config.yaml
n_kv_head: 3
vocab_size: 22195
rope_fraction: 1.0
qk_norm: true
tie_embeddings: false
init: "normal"
init_std_o: 0.0161
init_std_down: 0.0
optimizer: "cautious_adamw"
warmup_steps: 366
schedule: "wsd"
decay_shape: "linear"
batch_tokens: 131072
doc_mask: true
Each number is 128 + 32 x the weight over its row's rms, rounded and kept within 0 to 255. Layers, rows and columns count from 0. Numbers have three digits each. The size before them is the row's rms in percent of the matrix's.

# up: layer 4 MLP up, 1152x576, rms 0.0221, rows 409-423, columns 144-287
# down: layer 4 MLP down (transposed), 1152x576, rms 0.0188, rows 409-423, columns 144-287
# gate: layer 4 MLP gate, 1152x576, rms 0.0235, rows 410-423, columns 144-287
up409 105:119173177088122112122121161157148104127163186107116101111133119047126172180105128166149141118134107031132160169114137118123098140086151079161136116148064132122133085184123098099086100131104155129130171097139166124131078168103112157102094216189151138152108158134098159110144172172179143080100099139182152168157173169135188104135149201204196089129156188127160094077121124125121146143116148132134105173122153214129174160047130141104192
down409 104:115116107121125126180113133088165109189125168148120126130172110094187121091118115130088185120124169109089150114133131141150135117063112161112165113122134121191105085122075112100136096065206184121124147129151170141142135162119141171104125124111131065148071188117122158173072086121093136122191107168103128078154177162074104112149117188109117128176118100145210143100065071132172127106147102164141196127184118134126187086140136120101132
gate410 100:095146152115054163174042092110144145119149142137068157177144145038097144105176120114169117152169091127122131112107075166100114160138120160135100149123042103213098124176115164132074100156170140135129152107090120161198152177124109166080140124137117112095076124153126125044172154165199145131129120133085148186143125125120088161116121136067127102160114120131122086152100109158125129099147121090127103111145133098131141152159088132149130
up410 101:121146137158121091218125147113137161136145172186134125151158163110140093156138125145161192099135175104147163156127156161159111147089148160089117120140105120156117074136113115177124117128136220132085138107102075179110156121117172116088124143125166076122107131071131164162061185081151095086132169158098135123162150104159144098119081081063134150115115184038108068150131107133122134101109116055217111124171088114153072137146114155187123
down410 102:095141189078122137142107097133065097153173142128138109132180174147112133204141136116106119139112132131123086091125131112120106073118135139157112134195148145129127178107131087141102110115095159113111118096095153105103118140126181163148159179161131163124142136118095119135144128181132118135147131162124176096076107076161086074124134075143147130189141157177160107162132063115150103121113061148129194106092053092155133161136137141135071
gate411 104:136126110110137168214133163127173088080115107179123179141087149195183152133114133073118125103219131195163096110182148110149199147167082139095127111113124149125102211127114174153098138155122119129083154120141147104095099134171100140093177115119112118121210115141088089132106140118110140114215150049089071139130096147085144117164176121079138128138180104205098055130169129112111134146138106185170017164103144112059136079131152138123173
up411 103:113111161121131136154068103150066107157116139133133134094125135102102112154143086141175170217130090161133113132112162094073151149125125123161118143156099145116107145098174116174131142101116139185142104154130173156135096151144126113099107147113085147105059067128121171149152157083106127155098206104121130141135151146101101147070163141092136077181146116107143114119154221121194166099177067098144102172085063113146146179142134138108155
down411 105:097124159126158151134146160119107135116166140150146196115117158156152123166151136101180105156175100136089114079118116126136127151127121138110143105109113207181098158158117163121106164100150154128101101166141205105121178096123124143142163115128103133152142072093050123121183126160137121167117141106084083080156106146116094135104153136140143135187122118241136127156149155077151093106100087120111054143143120067115107127089182131173151
gate412 101:091161131146144175098123142114099139107110113094161130097152087118143108155073195099066115128027130119159142134132079150096149139169135068115169090147171108120191107153171137109203089125117148123155100081158160097146093051160120108149063132151171085190068109080172072060161088083077201103144161179144140132085109108192166125123104126109114138162095108124133195104188180120157071113122107160037135155102111119087188107119067156135174
up412 100:148089166125136184131108094074114150103095165126136153080190150157125111196072174155092042100145170119123127133134125090174129166201098103128109076114133166136107159150166149063106104161143107093116135102126064172076138131127073138146187136131157177087157156105093096101073139110120104172090139126044169110144148081182084057107157105116166121101111113155092141160133154136083082144136152105086131116067099087136098149158121153113085
down412 100:096102093120108132179103081113181140134124076151130154140090138107114139066140122072172130170129142203149133138139113125195087085144154164143119146110127108157166129155065132125121157123125124118083139136058108151125139123091100137072131091160117158109102164111104109128110153114084094110115139168099102115088196148039128164114159101112151151163163131091146086145096098077128124188181123075158110145157163044111064161127138160083106
gate413 108:110097117117124104152131192173140119070117099137107124160119131094141137163089118058169145151171133106156143143119155079151114189098105159113155077113148111122087131172142117106050168107132138177126129099125125105139169131159090124069179091134137133156093142133182141158175154174145110146133142168124095120171176076140162101170134163094135122178108129121075189086112113115130105116190140099171183127136116158094173158163191152085163
up413 100:112124079117142138132125152152094100173100121166158133164109170142115151095097130092116122166097108074154170161095107098108133093072159108130080070152099144120157163141130164116103136082151165133176145125192094064115113106140109179119099095128113156157099137151083131166168114192132107120137057161122107100104158117126124110091157119099125077135074143166075095110107135166144113152138075145205163110133092140075149154174171066109107
down413 097:124085113158124155179084106117096166079144141175057136164089140121180084104106127070138137108119202148128154134158123156110132156099152175133121127062175134140074172164124141099117107145125101150099130096105063137140155125162115065033163111112155113106108154117156124131076036115156156184089137135138146142122126093157124170115110173115104215111160142099152131127146080172184089113098109107129078134107161106151132129149153091115153
gate414 096:194089117156095091121146118080095086148179087155148127133166098189120124063148115091094148118115192104107151140117072087041100128148174122081152138164188115161108103122172121124112122096181158134117079219065194167116122144188152094094099079148143118144186109083116131114139126165156179133121142140148131115101167104110187114162076100138130062105113122147125098126137160219165114162100066149060135097142129118125130093128090142065161
up414 096:098132096176089091145149136142162160112085100093102159114155138112085149062101108049106092121191099134137085137095074111161100142087129145137080076091108110166096173104087156138140128106135104110112126160145074151070123127143149109101142130220149121125168134091112151141114073149150131115182149105094119136153117135129058136123143142131155152125103127123118098141131131145151164129161149112098087149086095144128156093128187161162115
down414 090:148144092099119146146112132102107082092125148143166143110084067147165108087074111110087173157153172123113161165096030201116102095089107144121132119110158093122206087138188130179157107121166141093128110139131155175115159149176088139094117186147070118160144107116120130149082173115117078102135097124141112170148159135128109111155079127132089120159115057150161156142137126151132058125114058146078116080158152123132074105143122102115085
gate415 102:151123129155133207092150126076113074175102106154140113165147075138148101118111102139133122125160210126188155170107091182142199182124153129096110122114150164155130102152146111098159100139117113193179142109198139143152133138110122173127189157128068107155100143108151098121125130198105126105156103114151129138054168180078128204071141153109111162145164108092115199114129164129157214134121060175129126109067136150112127195081099152175185
up415 102:081068057165139134107145146121083128160142135109114143169158157172138129105092148114088102101111197118094110147126146096093184073206132113114120144117110143174153121143100179119158090162151109153130120179088127098118120125149150087130133159146118140195140120123098129160151100177107095118166079134152140144085124141129102114107090148132147197093111121126132100148130126155154230092145067104127165127126091125111125181168132140152131
down415 098:142156116169098143123104107158173105132074157132170116157120095132086112142094178103149114083085151131120091086143152129127113170135207201127138118101135113136090149087165121154121100147126099190138045162140108166161113094114171081154144159140035182099114124103114133136135107069124122137175072072116092191125126136133117127111086133088102111154104143063159094128083145140157130070150080139106118138154132129159108167128168153156145
gate416 105:126140072083087091094149145085165129171135193150072146157093131121145124185119131154095081149107186124163126180154144099153096103190120131088117137181166163125103075138087148129115115113151110089125143140079205132109167073083134075146112148138116153155110129125117109113180130114123086112078168030178148159176148167208143154123132119118130132118128183133130074098207071153040080133148100144163105145184094066201149154165165169138129
up416 104:117130074173081120154109100124167106146078106112171147129071125134112060130130156097187111152150136157137151117150152112127098093174080122112119170152096137106069153174125087134166122084125121122182149157156167116151130144136144154153158147089100131102140084076122161097122076164121146131096155073173101155199132065121155147166097134133095085095133177097128115167139133119154139121182149121079098101145157137107080117102162095147140
down416 104:129132091102133134175120168121078171131086147150159078096097145114122125105126100096096064140135167144105105122150094147091151134092175126162181096099136163098175150108129132114069120139143109102150110152169132114114088102134149134072068172150157092157091147094105197077123086152095198132132176187169181126134139136084168150144136110153122144179099077129155103103153126129192099121090145143172102171136163122128106105138120151080063
gate417 110:079136159134128104157168155148104178091148119098148166097146151097094093120124145127137117099124158115111203066122111082115139190184092136114124082135093158132104108125144121117101158144154163168112196105119117139131090168137120184101098092179153136134120099132145180112148120150135116111172185141131156116122186158109120174141126165145123144114122106083131030108086136105129178114126157148113134230109127112112133135150119193126115
up417 103:111146097168163141110072105146141107138134122122039155120173153112182156068114096095115151143179121123136204139113161100105123145111118153098128138097181061115152150150091115106113155142129071118103082134151122083157122106139130121139182130108139134111173115128176134121118105103106134102182134126176098167169132096055161142150149129101158144108133177086137081124150147179150205108125125096132097127125205178162126156123170044183179
down417 104:155119166172136167113122088135134102159084120129028111079163153165111175139200142124109115177103115164118161122096123167146130206130092110111139124100125118132096187100153094144117149126119095192153079104152112067120138148169086131205197114148226115171134104122149158114143136113154140124136105105126145085148099072114125139115096072186128145185161149174160085145145169142117151089135103157177065073111171116163131179152111118138141
gate418 099:161123146144143171181058135127142094135155161113086156187125090160144135146125176129200089180156124128103159118093116140171116136121097128112151098081116109121132158132159094151116153182147120192148130143134058120126141152192145141178157183066111097130149163117129126140145072158104128161144126074147114119153152151132158119120173060141119196140119112161132094080156111102123142146170175217096127180142126117127123183162087114156098
up418 098:124114057116108161121132153103139149207139122111088217144192076113167122118153102141135128139080101117179107113114154148130140081107123087167134058125095174107183109103088110135143141174151095102183151086145112158118121093134125125062170077100114161111112095147125153187131128078162105234164088118114110115104191155099159150084124131113146131082179147132154094158158141061134086136071102127154186108117125134120064143140122085126122
down418 099:157095141088113136159146139145101109171175136101101165193152162174075156140171086096067082130167102133127159120102128099151110112175078134133092161136197121103104131141178107131154099113127166147166172159108075097079102123158151162109135178146158152165120127163093150136172121133154162100126113100123137111160130143140122150105143147112144131131120255116140117154174147117132199115177206141141079160178150124156144135124115136145137
gate419 093:102150165144110183107137140119107195148115131161138135157153127126116144112111115088071199138162128136068124099109213176161130190083089083066123223125172157113096176101122129125132119145179084128172143161130118164132099100150120153144179059157081111128122120133141149141112162170145108186175170160156114118109117095102129089149143070085147136148187130108077121106161080118101189168096205114131078176133151129119157054128155132105161
up419 098:143103164131105178092159146119104139082155106108080105123183093177180091177086154131062066127146169100102068086123104141092167112086123058114071072143171093129110178102133181159121124125159144088129186124068097104132168134158120151134122109098140117157119120143107066102113140117129102131088092122137070100087086121108129114157079098086150160132128134146075188122139104160187152108142052079082137073153118113114090103157147099157166
down419 099:134117079117118087133129141193112094114144225057068113198130128053155122069108138162098127106073144170143132156158099127152082157120191121140107065102124141130138154169144151159110120115093136126109106135162099084086158082123120143094143105092132064147115101127127142148136154049156067051146120121114054178120079151080098134127136114172111064141090101102165118089164152153161116084138118115139186176111085107154124144092131067073169
gate420 104:114177112152093114111169134068099083119111108155124137100130113151122139091180161107151197111083178084081104114210183164077090123058145162061135066089115187095165197067190172121123174210202140169137105149190076122101119115111159114130110107109115133120070165111163108098063213126069132120184166123144133122123109067213137117149106183122117126120124181143094136105157179146165117157163158148111127140131120141195145161175153072139140
up420 099:101171171098139105046160181171102124136060155158116119137172080101180103142178142154166130183123175089128140155109163077122122142110146129126133150195154065112105094155093119156152117138121119149136156127171080163221112119146091102193145128104118082145129134169156116104108194071157145146091178137125144110067086127155066160134155089117149148109153101067114119121109070095127164153131114153087112148138091136186105135119067122126115
down420 100:181101145113085117153151132163080110140121148142120107150059087147096124139149072091120133094120130098117109135114164069158094102179120180135127150191125119089144137138089076152149155075113097121142135142146159111110127105126100118107162158121064101130129135153103072141080173075089127131174128158147129107135187140099122179152178102148115090142150078154173122071079098150120172121092109125116189114120114109095116154063138125189117
gate421 099:082125136117131106122148139116107115135071102125088134102162101110093052188169143169098197113172127153098127089178118088139147124068105138103148106132104167128166126159151110133079139131133103155115101167127144163104110113150086184096156128074157126093141147144111119135161117140140158084135176108116074103120176166139138132091090140043103194166144105122169096114153105132163090137147151150104143150106104157099094175086086159117155
up421 101:105107121116159138193126090128167092119103123075068102154108088148122133148061125105145186146189142175122122088138126130120111160114024098113060140136153199123050134113087176100126134130135096128164154130127100183110145176161126137130143038150038177090146133160106105144135127125155198118136148126103145137130155109108034159129145102132109146192144156124155088082135110134147059147235155094162099159087159141134096091152137109175086
down421 098:058076103120120080154095141141115111127121161149130146131161112141144138120183121115158105095137104128158106133099092101077198139084157097174160139124125116127127097095169193132125089072124172190131109156155180113099230125116128137123136110165112105124103081114119185127104105130169121115167043109149160131134098147139187109115119102134082127164128090179109121125190154115131125081149060202113154163121111111151175109150163078116099
gate422 096:102096090114119110113078111140123103076131065109121126128091177192092095094078110081155171122119129160147075159119134114127101121146105188144099096132106114133158138142144105150060133188048122128134134131080063137174102159088109106165099137097125148123171159156102095083113100112189215119076136136116150097118077085113128152130168141171115070125106116111122181186085135060105176124096138164104075122147138110128086099157158133105146
up422 099:142125175189129136138129093197158115132097107099088130091131080150143107132170144052075181131135124196122131130139082083122135133175150121089148170135094131143122120187100152143142151136138160173102113132123138151133145139120127124174116085124149123149117112077153115182130116129164132132136176124152161090161177118127169114164090160140095110133127058105113153157079131146100116133108127110167147111127173172141178167110127100113168
down422 096:149155191075171069088136155145117102108116119190132143081163099096090086127171157140100126155098162136093063180137090155172148173143136107140143145133118134140113119129134196081167137109136168198120127078107142157143145095124181105151160084178159078187126098095100132169113153177120068082129145144112173127146096151135136153118065083110132131068137116166107178139147130164193092170147106083102121108144158141134126126088124137107104
gate423 097:104124120117101127128150181118158115150158145153134145060149160107086103142122111093114117181132127096139134212129099100143125118159128149153062117143171142144076187083193121143118136124170121146135174095106126123151085106099162105090111113115136124110162190121101135119159217112122080115101216145131147092152152149230139104135109140130148091081127113172146070111133112130130152101067156157198095135138093168114136114159131066072153
up423 101:111077145103132149151163120151098116086173117134187128184147176155074152104120132185156112121147147129124066139129144096096079138102091153117114121109134092107128103167143130095112137109173174143126091196147076161116105182127122124022099096107120132134087124118146121155114170098204137131141096115148161117107198073090073070109076110116129113080145111076117192118135091174121148044144160160147160137117101124107165115120190060146185
down423 104:121075120137122154110129122087079141088140154152135136195164093087147126141094102230164088129118177144133133097127109124186114167131135111155111176134102168116135136174130093110103150169148118094130104110124147121104138162121142079084122096161176158105043212164077147099190170056131109083159112100142097098156135126134126122127145095128146171083149114118127147130108138174106104144195133134119167109118169107120097124137116072130181